From a checkpoint of a small transformer trained on Wikipedia: vocabulary 1690.
Each number is 128 + 32 x the weight over its row's rms, rounded and kept within 0 to 255. Layers, rows and columns count from 0. Numbers have three digits each. The size before them is the row's rms in percent of the matrix's.

# layer 11 attention key, 128x256, rms 0.0578, rows 65-118, columns 192-255
092:135102120100176168155076136156088077138105142158122097159122047094106110149173168164178102103039057084166132135126141099126129122111151121076143057164114103205144077096096086122147130104120195
096:167125148149110112159142125096089103189187101140120187118142115149116174106138118133125098105117115164127133169125154119168102128143144109187160165120167062134134134150097096189134095116114130
092:087136192130097115116169093130122091110111081165083149118152162114187142088110117094150106138141177135131187103090134138078081064149174056109124142102150112153122123134057160092093116101105133
113:159143077085121174163129196124108124130100157114131083116126065115094100131137123179089147061136097174132127145108153153126135204095097193089147094127170104157158111081154065141141122148134137
095:139161127150141159168138142152144141059134170100184108124102104135060118132140134155152114136045145118115084136088123145159222190122058159112134131098112124151101147114137102136131097092116129
074:133090162201170142165156090129101137138149132165105142114178179124149226097118153107097146162113171099153097120129165130137136118107111106098087151143160143133081161188108175158109116090138109
090:200152154116126081087099128097138125125095155084185139090095168138134213034156149123154168147146124120160105169091148144178097153113135110139105153167132153103111123120114104110131114143109121
088:169175163066114144104090165153153170085173105091142094127123104122099093111093125164103134106147113161162097186123189078143195144104100076070116083125137132140150161147113068123131120167127178
090:122141147139057096125118147111117102168091069157098104095157113089157157051134108121177111167135130111167108104149101137108079080088182178144164200036152119131168144154131121108199076122133123
100:133117168179120087134166127117147103118094117100086181109127184170206144105074078113168151163176219124077128153168131153132154141098158130152151135134134166127115123216108162084112150145127127
079:128100115173080113120135077104134098191185088174081126101090175160109130082088125065069102110111169131070142133181078133078052103151121174149173142101123107140118096145085180136069121123111158
085:120137178161094114131093140156123143083119137108164164141087104163067137175143128189156078137155066091143145103127130110156137107115192151168084173066115127175153167147118098149114140188147156
084:114116160130065149138128167172139153151119158109095050101064050156137129182119095203084103095136082114161119159101183142105192205092140134124145121113139080154153144137141072169127176154124149
194:111071138146113088093146104134190136137175155162146169095122176177176179124113079043121136175149162103132118181163074122158134089125062104178106154123112115066102140113157209100121101108145096
110:169116138090105141203121142096141098147112127083134069142194061139109094153140122150166136069127104151056102116097136136130035175116170131113162123122140134116117118080156048150149096176158159
091:142126176161157129178122115111051114130148100127157170066044198106112130103060110133116134126153144180115118103092171201114143151141083165099209203158167174139150143170120131168147141092175117
071:135101108154120116124161149180159103125139113126150217112099133153109118122096151065083129080088161096129071108155125127137112115088050187140030148076119101101148135117114164142112145122087134
077:106165160094112131067163179157121178132162146149181101171159135166104019096170098094132127168110155093148073118131164097087144164132086109117148142159090185111130153089159130147103170130098086
091:167102133154060149191082143144102174156109138075124141100089043175155111132145115130149122137144119175136158083119035110157082080145153158146090131088148109082121150094121103112158118146163123
105:147132085120142102135132168137159080163159140108137152170148143093111099082150124114122131075144124137103208117184130137111061120151138183080126130163121115115103067105068090077125034166105175
090:132207089100120157152137164127124137101135148164094125124110129070111028102117195213075111125140123128131147086140157152186157138164178178086092117146127105150135161134120132132117171106097168
112:121168115130127163129123158136089125135159172134158090093172052150142162116139108160106134131104104146095120140052132119086163125091102132094119139125190096156160105151104083146139102164129114
088:112064148128169187072187136160116167094186167172092099095124136159121149210165066102081149100084152114118107120107146164181151170128131084132107096131142132162113124077135141137098123105110092
094:185116103052115158135099118128132111130156141120104143169127099113127064162099143145178130101084133124078146139111166134166187147167180172090172076101184148153124128104146059173111164101159091
110:142111141112077102128099125112156095084145135075121122190142131089081083131140138215085116137127092138151150128055177093120165145154164094089076075105104110155145081078093100127163149151152144
101:152088158125141107067163116177124133119171151122150149038139143155082169108138073085170182141089138088118147170152135115090090080139099124139171185126191094132167112104133134109140101079126124
103:112150135131157179099155129095142098123089164152115137116109119163148119160100169134105204121115157136126096117173160107079125129165127147121149124159161196121156143194122143123107142115148111
102:115110112139135141139198153168157144167161114144115130068176183173124142139185073106084129239110154107135063128177180159150135104116099136159155155165092140094103133103127170112119129073128138
095:119173145135165171104113164065116149134142124127115120163132066112126068142143215161074121107116190150114131077161197138178168157123156116099135086099145131119147082138075137127127138125108163
098:096101140129159131057143101076161130119117167111140181080118134156114203118105095069161122166079088120149124163136156112222070142139127097163143106118076094110114169114139151141150128153125116
101:138085151113181049096072126147147080146165170136096118129082133060136112192143161148130138113125114147136068144115071154132142098065083134109162131082064110097114155099123134130110127132061141
093:108100137123108132113160177076142140123066079128126089197150124092100140169128108119131120112110031118154099133084161081144170100156147146115098076117164091108123123093111053105176122156109147
104:153039148168111152132135165031098124136116149155115120112188134124172092154183145095155100165076145081139147154153086189141124102124152123103109152164170106120155132110119171180122145135107123
107:135041146160112109118116120142180108142162154161125134093133084156127179093174096072157123080123105161097152162204087115131114092134110106173138054139115063140095111130135162139118146117126125
102:102153092144117108244151095128151168096083137082128069149181108037133130137118203158143111115068121179099187177105206129128161078113115128117156114140131111110144138155084146141118132118163125
099:102152162108137079145133143147162097149129150151093088109169121200150104119081134105198121131153160153100090146101123154142161114144118158151058101076131146134151114106142224130122080194156152
109:104130117163160109101109119136134159121071143129192114083106125147037158120114172149093132144139088125109106078119118132100119134061117170130086159128072154106119070127143158100094155086163111
106:188119124139071137145120117159098163116165139128125141105101134127115074095076147051100149121159175123126183119125112131158131177166099173169084124167110108098093118155196144143056158118167155
096:130126098176124164144102151096098165121121124044126192185074145103092084091109149083152152168077142184135128143110099170152217174154152144133136152115089107129128121176063111124090067103122152
108:101079091185149110119101124191163180148130201135091153081109147204128104061097107101117130183098146102167091175166053143144148139092146131153086139156121149080101168123164203136110164132160102
099:126063140165108131125175076158131111109139173103146132077153074127143125111193056125122137142095135136120130148136130096149123106162131119187176112092078077080121105139122122140139121055181160
101:086154098139150115111139102156198124112112111137093168127118129123139131095169057151081117130107135101138121095128159085112141098115092090140121141073125164135101128125099147168160122125145151
106:104119083158119132109153135148122113138152122149159101095169113138127125126143112197160106100113109104121059157163160138177181092141113138100141095153123175177138142099120079109118124147135140
093:116117138127069123091178136177130136131080165213118099117100164149171199120157140084080117113063120072146152197135133156159182078076104102188122123141101129109135141125101128077132133101147138
105:121124128116164146133163184171162110130179085168150106100174151106130171114064109141150116160168095127094109173145136146133158111144166115125108132133103086165209159116100135121184112186170080
101:079118139152106104090186165105076114119081161124081122124149091102131043125105105147182099177083160123145105123107106082133145154140143118094147172163181151123155099144126173135179117132113174
109:128124126096172121122135130111127110154079151130132101186154083105089108184114123137118171163145119138146157150147175091169123092165100126135205136109114143156107141106136150132104113122120114
102:203113153124139089096173075101147120118138141156181182139171168203149164176123144138186137136158189112085088168154106117076121070152123100132152156151163121111101123135154179102082148170142070
104:123120176074081129092172181134156120142136123135144140147145166128095115154133133169146113120097046160175125101103148154062109109150183149088166139159131159184195088071078112125097104123140173
109:126108143119087132175191126184051124144122097131133060138149091087162153168115126141162129068156187115118083162114213101180149166114103143134130119137082135166189085068091098133184128157126126
095:196139097166135143203184129111128133165078121114032127102108120143104123070124125120078063179186076148053126179104090173151109185188123141123144062131068173132147139167130101101094182077148129
108:107131136126117138103183110106156136129161144179154108121157134130116168163105158093105122128130161183065095141180054154152112086136113109158072194124155117093066140103126147172117063128081129
100:137073111116153108095155114150137161087117134110134120085203136150160193102097103101108146135166153126106090150140064149157123108133160112189100157128137174106129187118127157060118055133131079
107:163114140107077099128177153099107165163151148081182116150147179138131146105111063166150137161144178109115095109140111088189144145079148121174132133043145172112167135137163159083153106160141086
# layer 11 attention query, 384x256, rms 0.063, rows 66-119,194-246,322-374, columns 192-255
093:155114212154156099175143124169134131154182144189069087128149133168106160121135098138108131117115089112132127043100111135093177129169098105116141160156048126084147118092126116137173215155138132
068:117149167170148169139147139136076100096124158140115152143114145087162086104240150156139095125076114121133131139180089177203100151179181105125139084150049129097104074119061144077172122104094139
071:146115113096135104156086131155133100100108092137112141143204096102115081103112132141108119139069134061166112109085171070155097079140171160089077101135088080135129102189138102127159127140080127
096:149107121124079139149113124127133184124181180148150050117145183095133160124120114130184168149141165130156117148145117139132115094168115126150142117159087100123150134120089156129100136142178123
099:115104119163124140136139145116113121182174134189172130103142154178159174139132105069122114138162135122118159167139091176079144106110075119182128177146091086107091149143184152116111138118137134
099:052112060150110141125219152103114122142153092144127123130194130121152151189075070109130119152137149128108069177147221159104113214119119105108190158095171140155145150052158154136145116110079067
091:117100148135146128131094150165124113141171093154109094165080081123147127124121126109128084146132159131089082121093164041199134148176195176085210141131135084127175132041112121175185096139141116
095:114115149160154123193223183130129131132172184136102131156112120177205179110154086149115130157146138097112078154170069180120105120186106101138157112155118084176093179125089186086157144168171121
090:192102162085131147151134231166107169173110141128147064146087148192126125234182140146153132077143105122130113100135128143137131213168110102090171124109131050164161181103113114095130118125175082
092:136148136137157127041149125117145120099146140168144179103167131140149180149137106094185131137187102127154128132182100168125157121109065115141128153088122124097117141108159165082118134090151087
093:117093114135127154117111078106194151155189153129088098137120139111063087093100124124154151134128145133137138142143140086164105076139126175092159129170184069137097093152124111176097147098154111
085:139141163075113080132148148184115106127104147110091091179135093075133047147138150127141170137146117109077176089120208073217122104201168194093109157186115140118163125108107098147097121112156191
073:120088093119156110085153072135121134100136166150077092171115097110142101178095138108173070112148114108142103143074159103134116146105156100123180117072168139125092070115109110174062080104117115
096:116172122121160136065128190140178130121117086134074080089082150102156106161177111132066128112172091143160173159146153167137211147176138120125138129131153131110187147180101183112152096120175128
092:147136090136126135146143125052204189185125139152183160120154099111174113177110149134185121084105069084103119140163115089092129102175158154123116078111122114112172149055143122127111155170173167
133:108149135157159117117141089097166171160176095189179134098110168146143184140139087101141117120159136105131140176178085161077119109080062065153137168117104118137130138157170206129109104134146080
092:146129097103142162170113170138114108138145100144092109175088076086164080150061157130104071144116161121149117114103156078141142120098176140106146077166186098173149144148108123181163124106110086
099:133121177155131101120131119135140030091042159088127042152189110099149134110153125175119163097162157146133130164072125096122114161102186128133149119095110105125107123124153115100132102104124124
097:126110148149110112122111124185095139083168102108120121113185089097139120157166148120142165091200080115173071176089126143123168106141140093147176169140101158130107123126149127121112196113145143
124:114135115156153159099141091142135142168190193195140139123142158163095177108127111044152080162106137117143113148154104134081156093132069091145175140092154147122117135128133178149106063074139104
095:195108158111162123123114108146116127186101096088131121148067107089152163111138117094119096091123127062143090110174177108113109150107112047131135116126120138144171187126118196085150145147132121
091:147173145137185137147066183182147103133084071132131105137114086057084082140138136113195108093112168177147075085134125104130101121105124141117076142066136129073116135170121084158101131155076151
113:081165104165157079151197156188110103133142127108066149097144165180176157070180187106104102164150108158125120128153142166092129143075114134124086148162147080090118108167147180139147154115067141
107:082099082111142144132179169096064078145099150149161078095107127223144207096163120111160207114153096101150116170160107159126043173060101128164134174122131135088125141119116177164076157106113085
099:106168107145122168175101150147101112106195127094146107167104045091142113108105076169096086163112130127113087106104124102146144173157175157160122123184100221171115117154152117191117150155070087
094:134084090120119150089109151151164162196120160089084095154124124076167101158120113134125086132141122129115120135086178118184193136204098131146166112091093116074156101107177136188114147101153119
093:165108157142136120138122141166109145109103118111134053138072064090138125143096178143155120164150085126141146145094165110157165119147106182118149097129108106101138136139123151170150080113165107
093:175098168173119083159143087214112091116073187066082106120136092124135146187122126111173129131122108121150135107109120183106146117080100115132114172105150088116129148137178151129083128098132155
090:116130165139133174141091069097124125118162101140138102134132112107090099114128191131087133122117176230133079155168132133062144136073124162091098139103178137169114145171126125107122129104112173
103:107132132078158116171166068115150114099127107149120196086147116103137143169087133070115122108090090117090188129126100182134056167129179124165144083124154122123134139077101164083137111108145144
099:141112122148155142085055094137103155154172103139183106134126144130136109162131149170048146145141204181103141137130089125115109137095101129150124117115110150131065223103184119087143105118133122
099:108167146056123079142127151155074122119108091049115195127108091081107195133175166130160081093111083066147097106192077107108113180099122161128187107125151112097094120119133144118059079132125122
112:128137141088154164094076053144149104101082150151105108119124118166157066115168169098134129091089158129170170100075139047140176127167101139154100050154142128079141085161117111102125104138101162
096:139104131146131194112041171177104092147168143152123204109153171157177145102108075072175199158092162160171139145098066139153090131137132074130117093144144146090102138159137139147105124090139133
099:127138083094156166137120137112134161110136100080140177107111107133185126104157096174049084046183094130128144192155107106134130187034152119096113113160191071144151158105121149139121116142156128
102:210123128131143124120105126083126114111179116109150110149094124162114106177152123132101171093153123136154148126176131107127144091196108141164136102131117128106133133100130080126130093163176110
092:155142138134202123120081136104118073064134116145127104109194097132158129136111105093130113077102128064074160130106157129129164130084135115106106089132102046152160100153107124177169148120150177
098:155157224116103157143098097197116164128139196136116147089163140159134160110140119179088199142090103143130138056124074188090138078101135099099074132126108123173122156149109098070156176158135177
106:110163143074095094174118160117062124135122153127123107181153103143148095164117176164140115092105145122110152106111096113163147140175130103149120215092196157200091151220105112155165159187084136
093:093145101126175180136115101184067147123189077117060185174158156156140113179099131137105098153068107125124123146138144170151112112082164200166067080144153109119142112131135131126124159088093162
107:114093103107147122132109159085096138099167125128110088120094106155084122138085151106109123171149168119155174096153125150182076204067120182131124143131132097156155128153161132139103120215086118
093:123148207097153113165202190105109065160094098140062150107064162127114164131183140140163161118128103067122118156058111133032130111116113124090079148084129109110126136140163111104110132080120192
096:144149076124117164200127148079112091108142114143108098127143035065133078076105093115118104202102161128160118147082172097145093138122137068107103129177117161122071123101092083171126134133082133
099:143107153157110079121110192087165143120093176101171138152134091139173136151095070163093139131127148130164048222104138149093179090095104111096092142085174149158142146141102153088139136139112111
101:140129087125105129172120151160114099131172063118136187149193169114155165086178147089148076135078095092102140075139124155106119145131164097134175128140150124090126146110116156164087120100151124
097:131108098120121147164143155202081174132196139080119102116102132139179128105133173084119083133136130131128125124141121135152138212095145104115106160159179142110107152186118166136125144072095099
096:126164069134139160154125119138104121119145091091053104127132155153162134116088090172105168204120141085197108156066154085144194160095142128104148084191100099170231126093099074197105165119045142
103:109097104156119122167091129152123103113114142104106179077094107205110127104086118077075188098168121078120153174197122063115167090140092104126091118135141156104099102173176127134114133044138102
100:130136207137213150101107187128174145124119142129134115128078177154112127111144067107084130120114048150145200142143143189061116095166131077109133117173130057086139145120128114205070112093151127
092:075162148094114155077108092133138083090123120167180105145163108075151100062102115161163151125098104056166080156126213147074087113136118136164164168086211124075154138154161105168122084164133067
105:158112086147153112105158135198147136117158178076070136129126105098153157154171139125134111092107093174191139121130157134100157139176103138162151145120143135122198074127084086108139143149146121
095:139164120120166062138098151100081121151143134108154058164127119087139116184144059138102165163160150074126109116088114171189115157133141115133151118134109170169120139184136060129057177123161119
099:095142160149158128138098147120159112217121118106054123112084129157081160098121156114078143150167063107161083134114129166088074143110085117069186110138083143141153175130148181151119130140144126
093:086140193091118142115170157105100151125109089082113165109143120174170108139076069109111117133090175158095096105148095103110035110070153144138180176104115132174125090132133094127140103134121026
107:129115135115096155088163112151147106125118153144125058124150119149144131094105122107130161107067087132121159128182161109126162142100110166125119142210152118066082107144143158131099156153162122
087:078138110176153117098109133120095106114062161120127240071194092078095131162186098156066123156140090089093127103092134114171114127108109101158108098124074155090148109149094070135130141088098122
093:094114178113164155214168111146182133148179126118049097119128171120109087139124157155175118102143104089209161122160153111131093116127161101113130069157108084126161105095177160119110115150166139
110:177151180122108153136167056145121166169110100168160156129126142124176141085141110139117126113078124074151128140115172171150100123133143098152104119133092073130150123136161129091132114183180131
101:084059094145133125118122110120156182166145157113149120098112149161158185077132157107127076154148155142082117099168126151133175146084116103180116193124106156104087138123118153126102102126181096
100:084082124123116168134127158150116126158176101069131118109109117145188115118095120141085132122112102197138141102179106121120128132122172138131142229110179160163134179122144211094162141170101076
103:079148139086147143167161147156146136130137057129137130154131106125098125115105142188144097132173105171123143089084196093168078137149135143145114114152162123146182051088104111102124127085144168
105:100153061127130169084145141158174162169149182111149051125111133174122144116125136154088134115080126155090138190093148071152141139148104118124078142099109092097127167142103068175145171134130123
101:143147171160111139159044141152099155084112127155145165125145085096114175133178083138112132128105156138108123153102095121153177124121080042143123130126118115054155133098122071126154115141102094
102:095134067135129146069081102134145147106115076128175131129160137090174194126156127098129095126087122138123137199142118186108154103097063107122096159109132091073126163091116167134145106168133072
122:138173118133103156135148136089125128174136126132139113151130150177138123078106123214168105114116077124134109121075167103089134091143140117118150161111130192174117130150113116140136142083168121
097:108096134064104084153169133177150143140141109091139122136116153160198085017109144120176148067126174137122126146108145145141065122148144148097134143110159087157192144144117111117139114086170125
078:136159126151146118108160191149145105087085089121141107112112098149146084187103083080058124119114135109137122175077133153149111139150105140089133111158136109116150125074135137116094169112078119
102:113165131110120172139108106148152130195111173160058085170111091182166146063166151088140097120121096098157127128112163109063089160162150125101150177126131142151117094138087096110136162094122086
109:123087085126107157114157114154163113093126087121140096123230139094133188121172111102140093141105159117144156165079118116147122108131185122154086140145148088054129138139166150081159122108166096
111:151121144157168160093155154137156191140186136141174133111122176172167182128175149091094153146097153104115172186190130124131150117147088137142170136146107098134127159107139133146149071154130112
088:164092046105192111185184145180164064128079124127088119106114152075164086116083160150139137125174158115215098118107152111135102155095155106099129127139086075149114095099150123150111090088141183
111:155166128126070117174164092133124138098133124148090158122126139135134119140129178135099162096171143145092147128101120123092152121155100114105166065117124170151168145132084099111138093124064064
104:173106156093178102103144111088161165082130122146106164108174143088030132178119125128062144160121160118111136143107133161162145078108136075106098074139120095161185113156140143177098132121125159
123:103097168161172157086116101107147193144155125146160156095115210145080166159112105067132094155185124117131106153195124134103117119099081120138116167076092164101167181135149181132115160144160089
111:167084159136115173164102173119199162184209162139129073152036096155094130142095147116071026120115096113159132126142135160153137126122152151107112146120075094143128147102094165171101109107179066
100:117104192061114063224086146118170108169104096089160143126117143148196119080148168156202101128135117119141111126112109119099127071112137110118144142119184140110183093082085086193106106121134115
109:086143097157195108090150110110132137185132080136118124149113127145180190137146125097124052069176150097161099105101092162077074115146094139156142125122111062124139107097119169120202073153108146
121:120149102122112157117106145138066113122147099089135182165135118101179127163137116126114074118176179162130154125182106088209074148104159094134182143120178162160134058174144090031148118092149081
108:064161136161088083132142184115111132126113103111115133133122122100101162117082136156037137147122113149099085129073181145134166173112162142112103116143091106151156168113135101175094118173066165
113:163139102111130119103097107196146141156084130131153154115134165079171116102085124169144074130098070088177108155076167133143087141080084119167088154121075133096166114102152125171112174083131154
099:148107148140170079105114083180147172073121080106141081131105149075096124139125082103104186084120165106130126195040156188144157117179146126090115089093147146141064106160131106125117131191136097
107:130128205165116127145128139123177124081143114162152125104130202079132136148114134146144138105096179072139126158110071168127134085131150164110105079135119108071135162092185124100105050130109144
111:128181121144107099148126138171158091140147125165156086128164067160066065094144160180145102144167122147138109087141154106129126118094123206129165182115152172168123144166108148148113129163074117
109:134135114150146118180188150129142128092170053130119074113154158179111129141163141137131153146138110136143146167173171087123124121127117130128134116188129117108137149139113127151205064121054165
098:133139154115171132182122095123121154171101194147108105045108117123142127181101204153141091121184144167137164087176056168145086151120121074095130183065145125143149114112144144146117129091150162
103:161116172148183161113122180101150077189117148123148101140143110071076176144148128128096139134091079135111129112086188050101226179149158152160068122171089124089089173146093055164125128126078126
114:151112130075130166066202110110184145133144129205094146143140141127075104112074127153123187113178083143126147137097161110097118091161065117094109141155138092141104172081131149163110156080137155
101:090115119156149167096126165097110140077178133159134121124100102192092110216128069094151135173152092152091106088123124171186114173075097113086136125083162126083108129126134150068146071167195134
100:192149116137138163182079152068113158198127168109119162118153160141124124094170082126100073115114177147195180147120154107155116149116109094112230132165159061159138135054075116145136127050136059
109:175106152133138133123073162112132151145104145182069163100079124083128093116108080156081155143068232118125217160143078162120148115125162086143149162146098124132129141175121110111166085084173094
114:123124150131137101165137106142103107102077036105210129111197145111190106127107098114187180135149192154138106124140136135140120072119160130151110068083148093088135125142122119111151128120094124
108:147086169184160096104106131107103119069127075099127148129115123051120131167135109135059131087204163102102162111161097164176125092142148160122100099091158058116085173169135162136196127190137148
112:118141100096155154080158150124120126096153082106096181092129135131169105133072151112134124077168178127057143107164164114137103097140093161150099094088136079122094153167122152103130216129153114
118:114164114157089132093135125184111137159134083108097137181119122137075139159108120099146147132132125129090077152121145102096148146147102192106131095089141189132082154138127160133167136199087151
094:149118166148082123082094156118154114063153119094136181137139129141129138206144115101107174122104163156092130136130098136145106138125190175113155078156173112123133112129174103062075098166081096
106:099106108062114129181177128158162218185151107084082112126096130137170171097093153147151154086093126111169104138102150131113122114110145148150127150114136087133154144110163173226142109167219098
099:156114170113116101114137140136164115102131139158166146071105139131065094113090083126157195088160122144092138122190085137173154143128121118085206113031174132132099131065146207099127111107077159
108:066090098116104136122097053134147151141153168072144062122083113148148121135090122150111087118106139140153115112116188099151132135084176117117062168106134099131109139122161146163127118175117139
106:107181128106091145095116185136139137131088147126142175179149167076092148053165164131109105114108100118165134094127175149042108151152127195113125113091095152097140087150127077130161100182115103
116:117135085101183067097182149153132115122226127140089114108146116148142126166083135155117060155144146150138106098117097127113054129054147093168121098127125116088134088135125110118100093145116161
101:140207100134140148103117117066109084149120063088116102159122083130136115142168153164150084127064119125150141046083142062130118143116169175098148113170156105160161115099091148111077200080099153
111:096137101151194116069134109104137117158145169099006084159134123122123092104098169116136140103099154112091155115144143082143132126114113101198118152112177148189097140139165102198091166162176191
108:148105183141155103176100177135093134061114140164131157107144160096060109066168101162149108091147092206168193155143092146112159088107143094151133140104155158120127147115168102182144088143140128
101:147106170138104122108062096173139141151171124104194080119110087136116137143166118128145177104115144119123094088123132164095181114170133126127098146117114152143096143121138157138174086203110081
111:170128140157175124146126188141170161124124136160121052114106117096110134114153169140110089133074156076125127093122158130144076124100160180122121145119143125127125073096132139125117166114112130
112:080176129105056096128116187170083129127117187108112080135103071154094140140150121126104081128090100140153091115093131097086080121116123132129133122128089109150137162093082024120091201178101122
103:056089118101187062123174173111161061103109129070095109150093123156077136155102071120114124134159151110133150136143196169104130161142147170159083089154132160136120167130073129084123226180135113
110:136100071106120118117103119139114118149107159116137169107125083146144151122116103082135139152110125131150119151167150110098143165119106100152102129165121157072124123189115106084113152135159111
126:175116133129087101087095160124131155066106135138175158094123123116115164168169094132114173137216102115157099151115122154132110133080126135110084129145075149142102123103185101126134098198150119
105:097167164094143109210143102130095069120157112105060113156123088110141087108113168175143118118097164098181149045149113094098161157146211097120133132158129091108129102163082114123133093128100190
110:102134093074202164117186133149172138167158102173106065125085137154110107105097164158139118120062161145076171164116153085126120134210144104143131073134129102159093125135116127174095130088118155
102:107041075108141133079108111104147170159120141142116181084100193150139137152151111072138154127191124109083097152171170168115110146128041121138111078123137147146102134092176184137072172168147135
096:098088093140191106110084162173136149136122108181130145063137089164139159164175093103147140121107053125088173136120088173136156160127119147134099141080130104142123146147138139105059225119135089
097:125148089103127122182134099140097076112107152065104133132096110156145110125095132219111103170102129145172122059133170075185103160096174123109106103154126134165163115131123098172132169101150107
108:145130062101069166140096148120094142126109187109173146110090124130117152128128089063143160129104131099157125184156100109156166152097098145124083148079120137113098144119148129148145140117206048
115:130100120126156123156066117169076111092109152108070091164214052095088155169156139179144110115113101147109123117084087089108133137102155133131121091134113137111112073153133115119143123178102115
107:126110098116139169111119113123157145084095102160178102088148163099147190121104072057120165139107124115133126170133107168121104129056085107130070136147130069108094135084180188101175110115142081
099:148174063106151169168195111105151130139101138097105156152130151141147115146089125171133103179159176115128151124116157073152075094138148177091126165141119154117152170137094137109114118115122118
114:116157093097115128194145131165106089140119139090094119125120052124162099154118157154136064115119171136135145058096128124154134171112208135114114167106134121162134121152059088115144088116151157
091:104103174141146171067127085143156092119103129178173137134098131116165116184074123149099130084117116120134132092146149121106124131106083107102141157116055118134124110168134153112124109160110104
110:140130153112120179088102098144173151129156113149122073117092118163118129152115150130146154110101104128057145139071115169123108078131080123176104170107127130143108108108119152137080217105088163
098:120117125119167172179147108163127125072115131166179084118163133119166142123167105130178121138130153186175107162134126077117209098177198052123141139120160158105125148136124121083143052121100197
108:166068150172132115168113107153161188100156122163139052090128159125143168118141080100169167159135174114130132135129110133087139103139134130153102144110128165091113098107156123123100115120130140
113:093162144112163116116156104145172059097119150119096174157128137103176086124111174163150106093120139132124145063160192091104105070187168130137129139117166114123154081155117162132133114155093234
100:129174119120081114145111099128107116169174066131078074168162112123162162122164121164120091114076163074100189164119161133134174117111153123088173117118124094096149124136099116130135145113150113
095:158117109137093093129087126155094153089120197163153101115147072155117124106168158099120147166123154114120124136134105201092116127065153101100144092138068154149159168118108077147165172115155112
107:087117143109189166038148139145104184133138100207084184126126187165158151118094107096120139127099126145111145134124137094086108108127093147170160111106157104113154126127155178138153179083134101
112:132073117121085157169147167150100112183118158112149120125137092164149152094109109104102119170141164125124145113165046169102184132092146101128132164162128166127154159127116090124149122119156051
103:098145137084086124124118167158123122114113123125124123123087100148143125112084154158132100147111113126170124131129142132079103098161145090107148141173078064125128136097128133057081117187164125
101:088111162076147149098199103137122131114111091158088119113117189129145154140101113135173154101151145083126100150137124081104134156185110122186127157125088087152135160118082121114143150128131160
101:153091114099102120080152144109187147079157125227116138087078178136123134157115100130134201133204124122098148177149143134106089111163088133133128100128130136147112131070133127100082176126101137
106:090127130155140081088139178172075140123139181096146138129121137150098167115119098142103121136130190123093089154125149154143186177117185172111092124088104139094172127126120054111134123172178113
100:126132117095157119093097123164127135093101117111073164105148112087085135163106089101163075146055102167102129114113127151192083098103112107122076096075153083113149080185151168142111188151107156
099:142118153158255134145144116161141112152197133140115115171109130129154123140090120111100120110067126101098141154135128112104098154178113117148153129141153102117100148114115206141134055123098181
098:118149124124119083141172121143101145162122147104125188093108171119150143138075114102140120185190122084108131100196141151101124111119073113114103148169136117129190115141132168133122098167140169
088:140138133110076188136120156122125119117135155124139174099122125130102129153151135120162152125188106193162130116137117148141165161121044140165146141149111149108114139167137100125084075164135124
093:149146154095117180138141155096115111119132143164082094123119136191162140106097142142104130159117103136169169145139116094096138156166151108122158130142094097124118218140104118168113149177130168
094:142127106092157130116162156131172126120082167112079123109121072135067127125110158131084170069146166105083138143104112203150159142115104113110104134173156052117108095105146149126116163123095183
103:076130161115076109091141107116129146078074113129174144148127161096103113114145095141086135138185095187167095126152123105008170121178139128150123103158093127153140177135130125112127142145115168
094:151108072133106197128050070102138149143166162177175072117123060148191103165129166099116128132089176175165163127127088103157132163019134111131074093127135122176131105165130096195175130120173109
108:057135134122238147102111123099097133187171033165093141103076148192103109158061104141129112152080135108119173129127152119206125137065146139139142104128161122162105141088148157158133150073132084
103:176170134105100192192089112082125126113168143152122090110123134126076115136107129118118131123124098153150090128091076120134143164152149106112171115162091165168149140183137132108118088161076153
108:174130098130096094199107155128121100156132121119191131119118123106173143080101119088104088149097157133156139156152136179106143189091208104132140139122113082104150128169116113072141107066133070
107:076193123093123157147142074156118145105102060134138128157152119089181157118088155137169137097099170134186144076124134139083092143138184134139130131091166071160113129167127159172173135121147151
092:152157103138134129159171131088112094081089135076121152106174160095082121130097120133109150085217176104142160136126076136151135139119163141114110066136177137155106183138107139082161020136133123
108:010195112099121092083100105155093122124167138081104169155127131149177151114099152159143081141106099177154168087149201079116124143130090143157110172079118150135126121152121166095112228149168114
085:135142112091139193143154105171131111203119141134128199114093155139117124169122146115134105106116114161161150152087167135147127137100120144102146184160105097141156087132133118215114078084092110
095:186152174159089129135111137111071097127110135111144160142104148097124151139113141181159102159191123071144106110140139157133125116141132107084136097169097147088135117158106104116106072205158059
111:136143080134103129147136081130151121163144151121100116093104087141165155094110110105135151155103155151156124173141083129128099141107137076132117181147116064147141137105127113149157115150109095
099:131145127112181167148136159106047105136070168107145219118138104137172118155123068148102118124178102115195174108144111109147141170097155171094132129169176150106113151132136068167125139124159047
109:133102117126090138103168155091065137174168177088102132170099107146134140087132128131138164102130099126111131137151146100149136148098088118099141136126157107134124182130127121121129101118151098
097:148097144118101151068169129079157105134097163097173183104123160094089131138174096109117111134238107184145089125170160110140119145186085165101092102190092115145125141097140120110142100170124069
111:088115164114172145028168061167182140119158113156127211150152187157128094145099129152133154119148124165119116148142139108133092127181124123208143098100112105103134102158140121170117205180130204
103:091160126112142145065097158137096124112101141132110147135097105095141128127158119135112111167088084109103179107136175096049133102070118141119173131152003158124147128120132161055155229125130127
094:102142095151107121117161123034084123091106170139146182119117177145110097090161138118103182127106133119158095166129138153170111173133108164117099133138107144131104127114151114156143138130090091
107:192126140098086182207106167122139170118148142120139112122136120156115165134156101160094107122196141146138119137106100156141161149132138084075141071197140205132118138137145085132126054148177072
102:128174155113165169104102114167120135125134126121103089129137115116189104127115161125154070081076081166141168151126188076131116139162111133137125187124181122115097158118115137145124112150106134
100:131144101125127152065143162153151135127124129097136131115144153078070085091115104128082108176160118081094125140111183184092124119115128132107169098163117137151194102158166154108123180107139120
103:068141167120146110137111158143121135146129139129094116127079156150130125117160158147133092149081041140107125138104157099117123154101119121149149122121104130149135164108124114136064229158151137
111:135107160117182075123166115137148106113110193115087161165113105122114121129122135145168123164127121102112083116147116122100180129159077131121074137163035115095176125148072065104110167161116181